Each number is 50 + 12 x the weight over its row's rms, rounded and kept within 0 to 99. Layers, rows and columns count from 0. The size before them is the row's rms in percent of the matrix's.

# layer 8 attention query, 64x64, rms 0.193, rows 0-63, columns 0-63
078:37 77 45 57 58 46 60 68 55 59 22 44 57 44 55 69 43 56 50 53 33 68 57 58 43 44 56 55 58 32 55 52 51 61 40 44 42 32 15 58 60 39 55 40 44 37 51 35 51 36 67 46 42 61 57 39 41 30 45 65 65 45 62 36
084:42 58 49 46 46 22 69 27 49 69 50 45 44 43 59 42 32 67 59 49 62 50 47 61 49 62 46 55 57 63 40 56 66 56 45 46 26 68 43 57 53 41 33 62 56 38 43 59 42 46 45 43 53 30 26 50 35 60 36 57 58 85 54 39
087:49 68 42 58 46 44 61 56 55 41 38 40 62 29 31 68 35 64 33 57 33 51 57 43 49 54 29 54 65 71 47 59 52 86 75 45 52 39 48 51 47 51 57 45 60 61 56 77 54 52 45 46 45 61 52 40 65 68 52 42 57 58 30 59
092:64 28 59 62 56 36 55 47 51 59 57 46 58 47 49 56 61 51 32 35 51 55 26 36 46 38 29 37 61 38 52 29 44 48 61 52 53 49 40 47 57 37 22 46 34 12 57 53 57 25 35 42 61 46 63 60 47 38 54 36 42 46 54 48
094:48 41 36 50 67 35 62 52 60 65 37 66 56 41 65 34 38 59 57 09 45 30 63 43 42 47 37 61 44 35 48 41 37 29 50 60 60 51 46 45 78 50 44 61 65 42 38 46 50 43 33 53 50 43 63 45 64 59 41 48 48 70 51 54
097:28 50 68 59 56 52 52 44 39 67 45 35 56 47 52 61 27 36 59 37 68 58 64 63 65 22 40 41 44 49 56 36 38 57 52 66 18 36 34 50 52 63 58 53 47 32 49 43 55 41 52 53 79 62 50 45 43 55 62 66 51 56 54 50
090:60 24 42 53 56 32 57 54 35 60 37 55 22 60 54 61 60 67 53 44 53 54 41 56 44 50 46 31 56 44 46 45 41 37 53 45 21 40 54 41 46 49 53 34 36 67 56 44 37 57 29 51 16 52 72 38 56 58 62 55 49 30 44 54
081:42 32 59 49 53 53 42 42 46 56 47 38 33 37 55 24 43 51 36 50 40 35 54 45 28 45 57 38 69 70 45 50 52 30 50 28 46 47 56 54 34 53 60 22 41 41 50 55 37 36 37 56 53 64 30 33 59 49 29 53 38 47 75 50
086:61 54 64 76 39 31 77 60 61 49 55 41 42 45 48 47 49 55 56 66 52 38 48 43 44 30 46 61 53 64 66 52 33 46 55 50 26 55 34 47 46 66 61 71 43 37 66 61 53 72 78 44 49 41 52 58 65 51 40 63 50 67 56 59
072:62 55 52 32 47 75 47 71 49 60 37 56 30 60 33 52 33 61 68 54 43 44 58 58 62 69 56 35 15 45 63 50 56 50 52 64 54 49 61 34 46 65 58 26 54 41 56 48 53 61 48 51 49 59 40 63 56 64 35 57 73 52 36 56
089:39 65 43 22 61 43 47 47 45 53 41 36 71 58 67 47 63 69 32 41 42 52 38 47 55 28 43 62 41 59 63 31 57 32 51 63 46 34 39 55 44 63 58 44 61 23 40 41 54 55 41 68 41 39 57 59 28 49 53 60 27 46 48 46
092:26 36 43 61 53 52 47 45 59 23 44 50 61 71 30 50 33 56 43 43 46 31 56 45 57 69 58 48 17 55 47 23 45 39 58 45 45 60 54 58 44 68 66 56 59 42 37 37 53 48 56 46 43 38 32 56 62 48 50 63 58 60 71 39
091:43 61 17 56 60 51 57 54 38 49 53 50 62 32 61 39 29 42 43 60 57 66 69 38 77 42 44 43 67 58 61 32 38 56 35 47 53 25 48 27 58 42 34 55 49 41 41 51 49 29 48 43 54 32 46 45 56 64 38 40 49 47 65 46
084:40 62 53 55 35 65 53 44 33 53 69 64 55 68 64 49 62 43 38 14 39 56 59 42 60 62 52 68 76 55 46 38 45 47 41 35 42 45 47 41 49 66 50 37 38 44 55 57 42 44 28 42 50 62 55 50 27 55 75 47 50 68 47 52
083:38 35 43 69 49 36 41 61 56 61 43 35 52 47 45 53 53 53 67 32 27 53 49 48 42 53 49 44 45 44 27 42 58 38 47 44 53 60 73 52 44 57 63 53 56 27 50 61 59 40 39 55 38 18 51 60 28 61 64 78 52 50 59 29
089:55 45 44 56 62 36 49 51 27 85 67 33 57 62 55 60 60 40 49 40 35 53 65 47 55 58 29 57 40 42 38 67 55 59 66 34 49 43 46 63 41 52 37 44 60 40 72 69 49 53 51 53 40 40 54 48 54 52 57 50 72 22 41 69
091:34 58 38 46 61 56 56 36 52 55 56 56 65 58 31 49 51 43 56 58 51 67 47 45 61 19 64 53 67 53 62 41 40 54 68 36 54 40 54 57 67 69 44 28 70 48 28 37 66 47 53 61 59 33 44 51 45 62 70 56 71 65 43 39
091:48 46 35 54 67 47 52 44 33 52 42 49 29 48 52 51 75 26 59 79 59 55 24 30 42 66 60 59 41 55 41 30 52 28 48 52 46 62 40 54 44 63 39 41 67 35 52 45 65 58 40 36 56 56 56 69 27 45 43 48 46 59 45 51
098:53 29 58 52 66 54 55 56 45 53 40 53 39 47 61 58 65 56 79 57 35 37 52 64 62 59 42 58 46 46 43 61 33 90 35 64 45 64 59 62 41 57 50 34 34 49 54 86 63 54 48 42 38 39 54 47 56 49 44 35 50 45 48 60
093:43 57 42 52 40 52 59 46 51 44 59 57 59 47 53 71 53 38 51 61 54 56 15 29 70 46 59 50 73 37 57 63 42 31 59 45 33 65 50 37 65 46 41 50 68 37 17 42 70 59 38 52 55 34 54 54 42 53 34 55 52 44 61 40
081:53 47 57 63 59 44 60 54 67 34 46 39 41 51 47 47 50 61 42 46 38 42 52 52 42 49 51 35 32 45 67 58 77 50 37 76 56 47 51 52 78 85 47 54 60 59 61 49 63 47 43 46 60 71 39 57 53 35 42 74 24 61 44 59
089:57 71 38 40 47 34 52 45 51 41 58 55 47 33 40 48 32 47 49 34 57 41 62 58 42 59 55 55 72 61 63 30 46 47 52 40 39 41 71 53 63 28 48 58 60 25 22 53 44 43 57 51 45 45 52 42 47 45 53 22 22 33 39 57
073:49 39 46 55 42 55 61 44 66 48 46 35 41 62 70 50 56 52 58 64 39 41 38 39 48 63 56 37 54 46 67 40 59 52 53 25 54 41 46 41 27 32 40 75 36 64 44 54 24 36 37 71 54 59 35 59 62 63 57 35 53 35 29 57
093:43 39 23 51 49 32 55 46 64 57 35 52 33 62 44 43 52 43 30 51 62 50 45 43 45 48 54 56 56 29 50 61 47 53 59 71 41 57 56 49 34 73 57 53 63 38 64 37 18 45 33 38 34 44 37 69 60 48 31 43 43 63 67 58
093:44 47 47 51 39 30 42 37 38 43 40 52 58 59 17 50 40 43 44 43 43 56 55 47 47 42 34 60 56 56 82 65 47 41 34 56 38 63 33 60 49 44 41 62 40 49 44 52 65 42 42 65 23 59 62 38 46 37 48 52 30 71 63 32
081:51 37 60 28 34 67 39 49 25 57 53 60 34 48 41 83 58 57 37 57 39 53 48 45 40 38 65 71 47 39 41 34 44 48 67 33 65 33 77 53 54 47 50 64 57 40 53 49 53 46 45 42 50 45 51 70 67 64 37 51 52 45 52 68
101:64 63 53 44 45 60 53 47 50 38 60 16 33 48 44 54 51 38 57 45 31 58 55 70 57 57 45 69 38 61 23 56 55 56 43 76 69 52 54 50 59 47 69 48 47 53 61 54 56 70 51 60 66 52 59 40 79 40 39 60 56 63 64 46
090:35 53 44 41 40 44 41 37 64 19 62 48 26 52 59 43 34 60 45 53 28 53 39 55 38 23 37 41 55 46 51 57 67 53 25 43 42 48 52 37 38 73 62 34 45 46 36 47 55 47 47 61 38 46 49 60 39 47 27 40 60 35 53 61
082:42 41 24 51 47 26 40 38 56 56 52 57 69 59 56 41 52 43 52 71 28 49 45 51 60 51 51 54 58 40 57 52 44 23 21 52 40 47 46 42 55 37 38 36 27 45 35 45 53 60 59 39 29 73 45 44 39 58 66 59 50 38 69 59
091:51 44 40 37 41 54 25 34 29 46 50 48 62 38 33 42 33 61 61 43 51 47 40 32 52 47 65 68 81 29 69 37 59 41 50 57 37 39 50 51 40 39 52 52 64 25 41 51 44 44 60 51 36 48 44 38 49 67 67 61 47 68 53 55
089:43 46 61 56 39 33 55 39 30 37 36 46 30 32 46 50 43 63 59 55 36 47 44 57 52 45 66 58 37 52 62 38 54 50 50 58 62 44 57 56 20 35 48 30 35 49 45 49 67 63 53 40 60 36 68 27 58 52 58 63 35 19 55 53
079:38 59 28 47 51 35 56 49 41 47 57 52 35 58 52 45 35 48 32 38 49 34 46 61 56 36 52 52 62 20 32 44 49 30 37 60 49 14 50 52 51 46 48 53 49 59 56 50 38 17 41 62 49 47 54 36 37 56 32 37 51 68 35 51
116:60 53 55 53 61 54 59 63 52 41 64 43 48 55 62 49 63 32 35 43 68 39 52 22 39 76 54 49 56 66 40 34 53 60 48 52 58 44 69 54 49 51 65 54 61 48 58 36 29 63 62 16 43 51 47 56 46 77 38 35 57 41 67 43
108:38 56 62 46 41 56 39 35 39 58 39 57 51 38 43 59 49 58 46 39 41 51 63 59 65 41 63 34 34 49 43 38 63 50 47 56 42 56 40 33 11 37 59 45 60 92 58 48 73 44 58 46 59 54 47 58 49 50 66 40 41 39 64 47
113:33 50 38 42 51 57 41 50 61 53 61 55 34 51 37 56 38 38 49 47 55 49 68 44 64 74 47 85 43 68 54 33 56 34 42 50 29 45 57 36 43 69 39 57 49 44 34 55 44 42 28 46 46 28 50 23 37 66 49 54 46 65 43 43
108:37 56 63 55 52 57 63 44 58 45 33 41 85 24 55 78 42 44 42 45 52 51 39 47 40 41 51 41 35 45 46 45 54 54 55 51 55 50 56 55 34 41 51 67 55 43 63 76 58 28 62 46 42 52 46 22 37 53 57 51 49 47 19 43
105:56 60 55 51 68 56 35 40 67 56 25 49 29 48 30 33 45 30 51 29 42 50 44 30 45 42 47 42 77 34 53 62 46 54 58 66 54 52 44 34 66 50 53 55 17 54 35 49 42 53 52 41 49 60 69 37 51 58 61 66 58 51 56 48
109:44 64 41 57 59 58 44 40 53 45 45 47 36 33 59 56 61 35 39 61 65 34 44 70 64 56 74 62 30 43 43 60 50 44 26 64 60 48 57 54 64 20 42 63 30 44 47 66 55 42 45 37 50 61 35 30 48 36 39 49 45 31 52 64
114:39 49 49 48 56 35 41 48 35 60 29 42 48 48 41 49 65 58 48 59 59 36 45 41 39 42 59 45 37 38 44 52 34 63 34 64 35 57 48 38 54 56 38 52 66 51 58 43 53 59 41 30 40 30 91 44 51 57 38 32 69 40 22 48
102:59 51 42 58 39 48 69 26 46 71 49 58 49 23 48 60 41 34 48 60 56 55 51 52 51 45 48 51 50 61 50 42 28 42 72 49 45 48 48 63 44 65 35 60 62 69 48 35 34 68 69 33 39 54 62 40 49 29 43 34 80 56 50 50
114:53 36 67 43 35 42 58 62 38 44 55 49 41 73 43 64 38 56 31 56 39 53 36 46 32 52 56 48 62 56 32 41 56 53 44 49 48 62 94 52 48 51 42 59 48 47 72 49 64 51 40 44 46 74 36 34 47 37 64 37 61 51 60 34
105:49 34 52 52 59 40 61 56 50 34 30 45 60 51 50 37 55 42 26 39 39 39 50 59 53 69 48 39 52 37 66 28 53 35 56 69 20 40 33 68 72 50 44 56 50 58 48 52 42 40 46 62 63 67 47 54 72 46 33 50 50 38 31 39
120:45 45 58 48 48 59 63 42 68 36 65 20 56 41 59 64 50 50 34 74 47 27 60 30 33 52 45 48 63 46 47 35 44 38 51 27 46 49 51 69 37 45 57 58 46 54 38 25 58 39 32 50 62 46 56 43 74 48 45 60 47 58 56 71
117:43 70 53 39 41 54 56 25 42 60 55 46 48 40 35 60 74 54 42 61 54 51 39 39 58 52 49 23 40 77 45 45 52 58 61 55 53 38 68 48 54 29 33 53 51 54 55 56 57 41 59 80 31 53 52 49 68 59 36 64 40 47 65 29
109:42 46 46 70 62 57 59 40 39 64 44 35 71 55 39 46 79 52 47 52 43 67 44 41 58 39 45 67 58 61 25 35 51 53 40 51 42 29 52 60 42 58 50 41 52 47 58 49 39 44 27 30 39 58 30 24 51 68 47 72 51 50 52 62
109:36 54 62 46 63 37 66 38 23 41 37 42 40 54 63 52 29 59 59 53 61 50 46 44 66 47 59 67 52 54 51 43 62 20 50 46 61 45 38 60 56 47 76 70 45 67 75 47 36 44 46 55 31 43 42 54 35 39 37 62 45 60 41 41
122:28 71 58 58 49 43 71 62 44 59 55 45 66 49 56 45 46 50 53 51 39 61 82 67 50 57 67 32 56 35 44 45 19 68 21 54 42 54 36 41 51 40 55 48 43 56 47 56 51 41 54 35 58 34 45 42 61 37 44 53 59 65 67 43
106:59 53 60 45 54 60 69 53 54 43 68 54 53 49 66 46 44 74 49 65 47 66 35 60 61 57 52 54 33 24 54 36 43 66 79 46 54 54 57 24 52 29 40 34 42 64 56 39 47 43 41 34 56 45 58 58 38 57 63 56 37 40 28 36
105:55 41 58 46 35 39 68 37 63 39 64 63 48 53 22 36 47 64 31 57 59 55 63 29 52 38 53 75 47 54 61 53 37 62 49 69 66 47 40 50 35 43 54 63 67 71 45 71 61 52 62 44 57 34 50 56 63 42 43 66 55 33 54 50
111:41 53 42 38 45 47 47 46 45 57 56 38 48 33 62 55 29 71 42 30 45 69 56 32 19 69 53 60 31 51 46 75 55 60 44 63 64 33 28 51 50 43 43 55 48 47 43 44 47 57 53 60 66 72 53 33 40 65 42 40 61 53 47 36
112:60 34 56 45 63 43 35 59 44 47 64 66 73 44 45 49 52 44 54 43 43 29 47 45 75 72 44 50 50 48 70 46 63 60 53 32 67 78 37 53 46 47 36 28 45 52 45 42 49 41 59 69 29 48 49 42 39 53 44 42 67 55 51 22
120:42 52 59 47 60 54 45 51 21 45 65 50 66 72 36 36 37 38 22 59 66 45 33 54 49 39 42 42 61 62 33 58 67 59 47 38 42 62 48 47 48 65 52 61 41 41 36 35 59 69 58 67 58 51 58 48 35 54 67 64 28 54 34 45
117:51 38 54 40 71 45 45 53 61 63 60 68 46 64 53 38 47 45 51 70 47 38 39 44 42 55 53 15 58 54 38 73 49 34 76 63 45 35 46 49 52 46 57 47 63 63 35 53 48 54 45 38 26 53 28 41 36 50 58 64 43 76 50 44
106:52 49 47 52 54 67 44 68 43 34 52 54 60 41 51 49 61 59 42 27 48 51 66 56 73 54 61 46 43 38 28 63 29 28 40 39 53 26 65 41 54 78 66 41 48 61 54 46 46 56 55 71 51 63 62 55 46 60 34 48 59 68 68 59
104:55 63 45 37 62 51 37 57 55 68 46 38 60 49 42 45 80 39 69 57 68 65 67 52 57 65 48 57 50 55 43 53 36 55 67 48 37 47 35 69 57 38 47 77 46 60 54 29 64 45 41 49 82 49 35 44 58 40 51 39 37 62 51 39
114:43 26 37 29 60 44 52 56 42 45 35 54 54 42 51 40 64 48 60 53 45 36 38 55 62 34 32 79 50 27 50 70 36 56 60 42 45 46 53 61 49 49 38 61 45 43 61 64 74 39 64 44 51 52 61 57 45 61 48 46 49 63 81 27
108:59 48 38 45 58 47 43 29 41 43 52 44 62 41 32 45 46 70 58 52 72 54 47 43 46 60 62 53 68 53 47 36 36 64 34 52 66 53 62 35 51 41 34 67 49 65 35 84 43 53 52 42 65 58 25 70 38 40 47 45 43 73 47 57
107:57 50 56 63 59 18 38 43 54 64 52 48 36 53 34 52 56 58 40 38 57 40 38 61 36 62 57 49 44 41 57 60 29 53 47 35 57 11 47 60 26 43 62 30 39 40 58 59 51 35 46 35 66 64 50 45 43 60 35 53 48 56 67 45
106:50 29 37 44 37 39 27 40 51 65 52 57 65 56 45 54 28 37 32 68 51 62 28 41 74 61 50 70 35 53 28 49 43 58 55 50 47 50 33 42 44 42 64 37 59 29 29 39 40 42 64 63 52 49 48 58 48 29 43 54 56 56 43 50
111:52 38 50 37 48 57 50 37 55 52 72 56 42 34 47 16 26 45 63 61 51 63 57 57 38 45 50 44 52 33 22 45 41 26 36 37 49 49 61 51 44 41 40 57 53 45 65 51 36 53 63 40 49 56 56 50 66 53 75 61 64 69 28 46
116:46 65 67 48 43 65 39 59 31 46 65 56 55 45 41 40 55 43 50 56 65 56 68 42 55 64 39 42 47 24 68 39 81 61 41 66 41 31 52 50 71 53 51 41 67 36 40 54 52 37 63 50 46 69 56 55 32 38 56 54 70 52 64 59
114:67 46 47 33 62 14 46 63 53 47 49 70 49 39 70 50 47 60 32 43 73 45 66 57 42 36 36 51 36 41 44 22 47 54 53 48 44 61 55 72 57 59 54 55 31 43 45 37 30 55 65 45 38 39 43 52 44 54 59 52 47 44 66 65
111:60 39 64 41 36 39 60 36 50 54 58 46 43 64 46 53 63 50 56 35 57 42 67 58 48 66 64 54 56 62 38 40 66 51 86 54 40 49 56 46 60 36 46 21 57 33 57 79 61 53 51 24 42 57 57 55 63 44 35 45 40 64 47 40
104:58 54 49 42 27 42 44 47 57 56 39 56 48 45 45 62 39 49 70 28 78 55 58 55 58 50 65 46 63 49 66 41 41 43 53 51 52 29 69 34 35 29 54 41 65 33 37 35 69 60 33 44 56 44 37 39 52 47 37 49 46 49 28 24